{"n_head": 3, "d_mlp": 384, "vocab_size": 8835, "positions": "rope", "init_std_qkv": 0.051, "init_std_up": 0.051, "batch_tokens": 32768, "seq_len": 768, "dataset": "wikipedia_en"}
Each number is 500 + 25 x the weight over its row's rms, rounded and kept within 0 to 999. Layers, rows and columns count from 0. Numbers have three digits each. The size before them is the row's rms in percent of the matrix's.

# layer 2 MLP gate, 384x96, rms 0.144, rows 373-383, columns 0-95
119:500452475485463469528528553540476521520477502510513492517469486513492504479497500524526520482508520503519498501488545523510490505504492518464530516506508475523511568440460490488517467502448480476492508534485467479458511453470503452507534495486476541475504516497487488515496501450487528496
115:500516490527460478516501518490483504499501493509510497575501491497549523486501492523488517509525535522510452521520506511503493514511508525467573511520486494520474516468496482481504514484484512482470499523543558506449556464500529477478555494497514543492479514516490494496462483467473529530
091:480508539490491474500476489475514493489488487513531470509515493511453502493525501472506531491506520462464530487500468486464485518470531483525499525526451493491465507458530499536473521525477466471535496500522536449498452492531494541479566530497533487491467542539505479506503489484483535509
095:489468503488532522526497496510469494509491488522517495500535502479486493500514493512507484511481524496540479486456482461487536505501550469476480498496499543546472479525512520506532514523509500492502461521520511511483539521436525510531467498520468555535481451475539533455490527507504531554
111:492479523533526474521506537550493506529493521481488483516481505518477504459518505480501452513473505504496491565499502533493538514530519522549511465548478520549534506490561483489529499533469481508456466474506511501492512505461494491492478538548476524515530529516478511510476518494495478495
104:466483500533466502497517556462507495482515489518487540507500530488536515498491489476476496503476520554518520537477450497501482477517546534494514498462504495515525516423482471482536499503478485496525498502468487495509542527508487489512466516517464462526502510492502498503490508490410511482
110:469518526480512464532500515502532498547461479494513475500473496491506495459508521500500455503522491507538487498496473465521486509555555519522481538508521483536508489517547514483517495548488498456482474556479501489509509497493481548496546550527523500506509507535518473519536511513535512533
102:520506519463524470519483514468486514492509495529477491526466460514511499513499466485537505474479531456519489502529508516512485480515450512496535498558534508487532492507516478508481517568525479455486560512479492455491508517487493491518466510467541522538503505528500513495464501474530509552
104:455471468480503497500539493477526496530491519438497503525472469486475533451499458485510497527503543484490491509486499492512489544479506514517492545541465480495489510493503464537516472535475516475493449501436507484507492489498511532480513517470541498514526498500526467538492484499554533493
096:483491525507523489506509504462489490498542487474473502481535478488484565502502477490508530496524510556476485488520509501454475479510510471540510517498498476485453506480486533510476503448513466517520469473509458505514433496479546532486490467453524573487513527492519504503487488513499504498
109:481507502506468495504512553491522488478499519509480460512529520471560499489499493493514496512487485521512483471471510439486511515469518521477502515527499485541502526451514471503508467446454489488465512439553471529496520471530538496499489537497503524529488493542486465497509477487502527536
# layer 2 MLP up, 384x96, rms 0.122, rows 373-383, columns 0-95
104:501507524495462463505539487500521471506493498500558519548506482501477552496512469483508544523512486548455507489507510503454449509479493466476481501516503506502473498488512497496458482492525484542478468503484506518512530524517512473492523433456500509502449508502509533513519462530457506472
116:524495467533474537483532534529537548528511505500521508508512501540509517462537468559470482484519528512510488482457508528518473515492525469478543531485485539499516497517476538489496509552479474512503502489511552506474495473474512489489484488485512548508478509500523458519465448509500516485
104:499497451443469476501482476484479512496465480480545454512515518478494502518533551533483512524478498493488484503540511491480510475496521503517466463502484503508477510454544511545488550513522528483516495472531511501487507486542500437484553543507492483519480526514527500515466475518505505482
106:502462529515478516498494524516492502481510482510489457475501528528484491571497516498492535518488481489537518498505477496529511481470486475495508478503495473498442521495510475501450524522542530515531496549460472517475494444461466498509512482518470512573513548501519520477477507491470498500
103:471502487466482502493438460424495520487518509507523528478512524531525496482502500527508520508498483487535497519483472479498494494481476500513473533486515516449472515510489490464482514487440505468503545466487508474464492528511511512527473516464531448515509518488510477462517515473490563502
098:499465531497449453510521525477530525504469472512509555507455463504476553500483494492483507501507530494521508505478494503498492550511508518464518509476492482481513458476480491490526503484467483499520492516462488506459542528520547512509549505477506482503484556533515448511468483520461505488
100:466496510473510508475492480487472491514485471556491495509535561461471515478519504485485482483502497479496524477503507516481483515499463513503488479471468497462481551497521503481526498487514499439500524456496501480530501544510514510463552485524509501517524444537538526534526499543481546488
109:482460486463526477484520506493466530548478477468528532519521483463490504502487543538552522546526557537496487494519478498483519527517474529536525520470503496520479512524503465511521495512473456474498519493482525502518485489502498543487516492517471493493495549536498508507522548531454483504
090:494485515473520508504512491511546477519518487501521515509480508548465492472517510471497512540514522469414490462533469487507506536461450524519464514504482479514514478484525516507514472513501494522467506497542504543439506529492463476486499519512531495508490457469508477485491461513522511539
103:464484516494499509514512525519507552463497514499472493526478485505489480513514512493497522497510471491554497471517443489527482534462475538550474461532490455540502463482483510472525538502529529504491489515494465512508500548442524490500487523525500514487521501488457536452526479493534494508
103:482449524512556507484469496472502523502459487499519527507495473501473464500497557507520499482529495514496521520451477512534486501516483512537517465477512506468500521502493491510525518533515480507509551493459534504543507559482511526519520483512491523500471524494426457452496498492519483499
# layer 2 MLP down (transposed), 384x96, rms 0.114, rows 373-383, columns 0-95
098:451460527501483505534528520517486470510491527517482433521481528515470490515479529537528518497483515565508457463504570551526526472448514479521498496494497477522497507496476482494519470503480536493475513484482508495523467466511494471494485490515476493477513492489475485486483527469524527489
109:459506494550528497466521492506443525475496495510484482557467495506514504513525513536533512537478487503505456479491519544440490494499516482508518525459537535533441507508477484485494490501514518475491480491529543519488562447479498510474480477506497485498519519520485487475508479509513501529
104:535538506486508502518523498481494522503500515492475507568471490477501501502516520502478472485510504471494485445511553485502535459489512510477495553498432484528511483477525479457535499491481488495500514496444472489532464506474465490472452522461527519504505515498501505490484530538532537475
107:492487502508483515529502485501467519454465520464549429519486536524552499491527505520501474509544461509517485532511481569474468516481468483498536495526491464542478460521488511501481509468487496479532516498461515457518476486527492495498484493468507491512520466530499510493498509483497490538
104:497500538506495493495472524483489522474497499508515494503526511521520520516483528466513513515456508504504535517490506446526534450522503530511497494443498537455461497492504481567466464507501497522483521486456508535506504499517534505471515517478536482489472459436516474487521502533532507539
098:413472485517499540506534508488491491541509497489489507478457491523499506542504503535515532520476488535502529534510487540487480493520543509499532480481539499471474515494545454435502463498494495480493497495547508498502497512504507502532470494496493475490498547554498477503491510549483520504
106:480520505516505488498534505506495545453526502500560472469448490516467529516459495462504499505496476501501488487476474523508546520502510501472472501515513452503507507487507520551534448498492465475513507529495488466483514438522502487523540533517500493494484561475556511501472513516493516497
114:460523494452540510485536511484498502480505507489505482520520484508529469528478478491514507526478521477544494502523489497503499509523494506500524496514531491458533512532483501540475444533503437463529531483492498486470526509463463518500493529448464508514461500538496530461500441485498466494
092:503509536489506532503478500536482468499504491527482517477485527508452528535502505485490531524520459491466478474560494507520507505496541503469509483485506501478539483522535506474516520573549501535503554501552481518488514480497518455498507489519516464511504468502546513506532461518517474500
110:515507464536500444467532461519516492469481470503513527482487520447471491548474504519529494508501503540514529532486500468454527485453480484529488495535500479483500494497482498540471477523488443505518506498497517525506479467468502549502521534504495505497485492528500497502504455474537448475
095:533480510475510522529476560508465484482518534513492493498532474492530526451460510516550510510525480503495472516454478481517504468489489511532486506522495497501518527479519486487542512502480508484509517457490503547542547455498511501522489459527488469508486456509493512473527446482534515534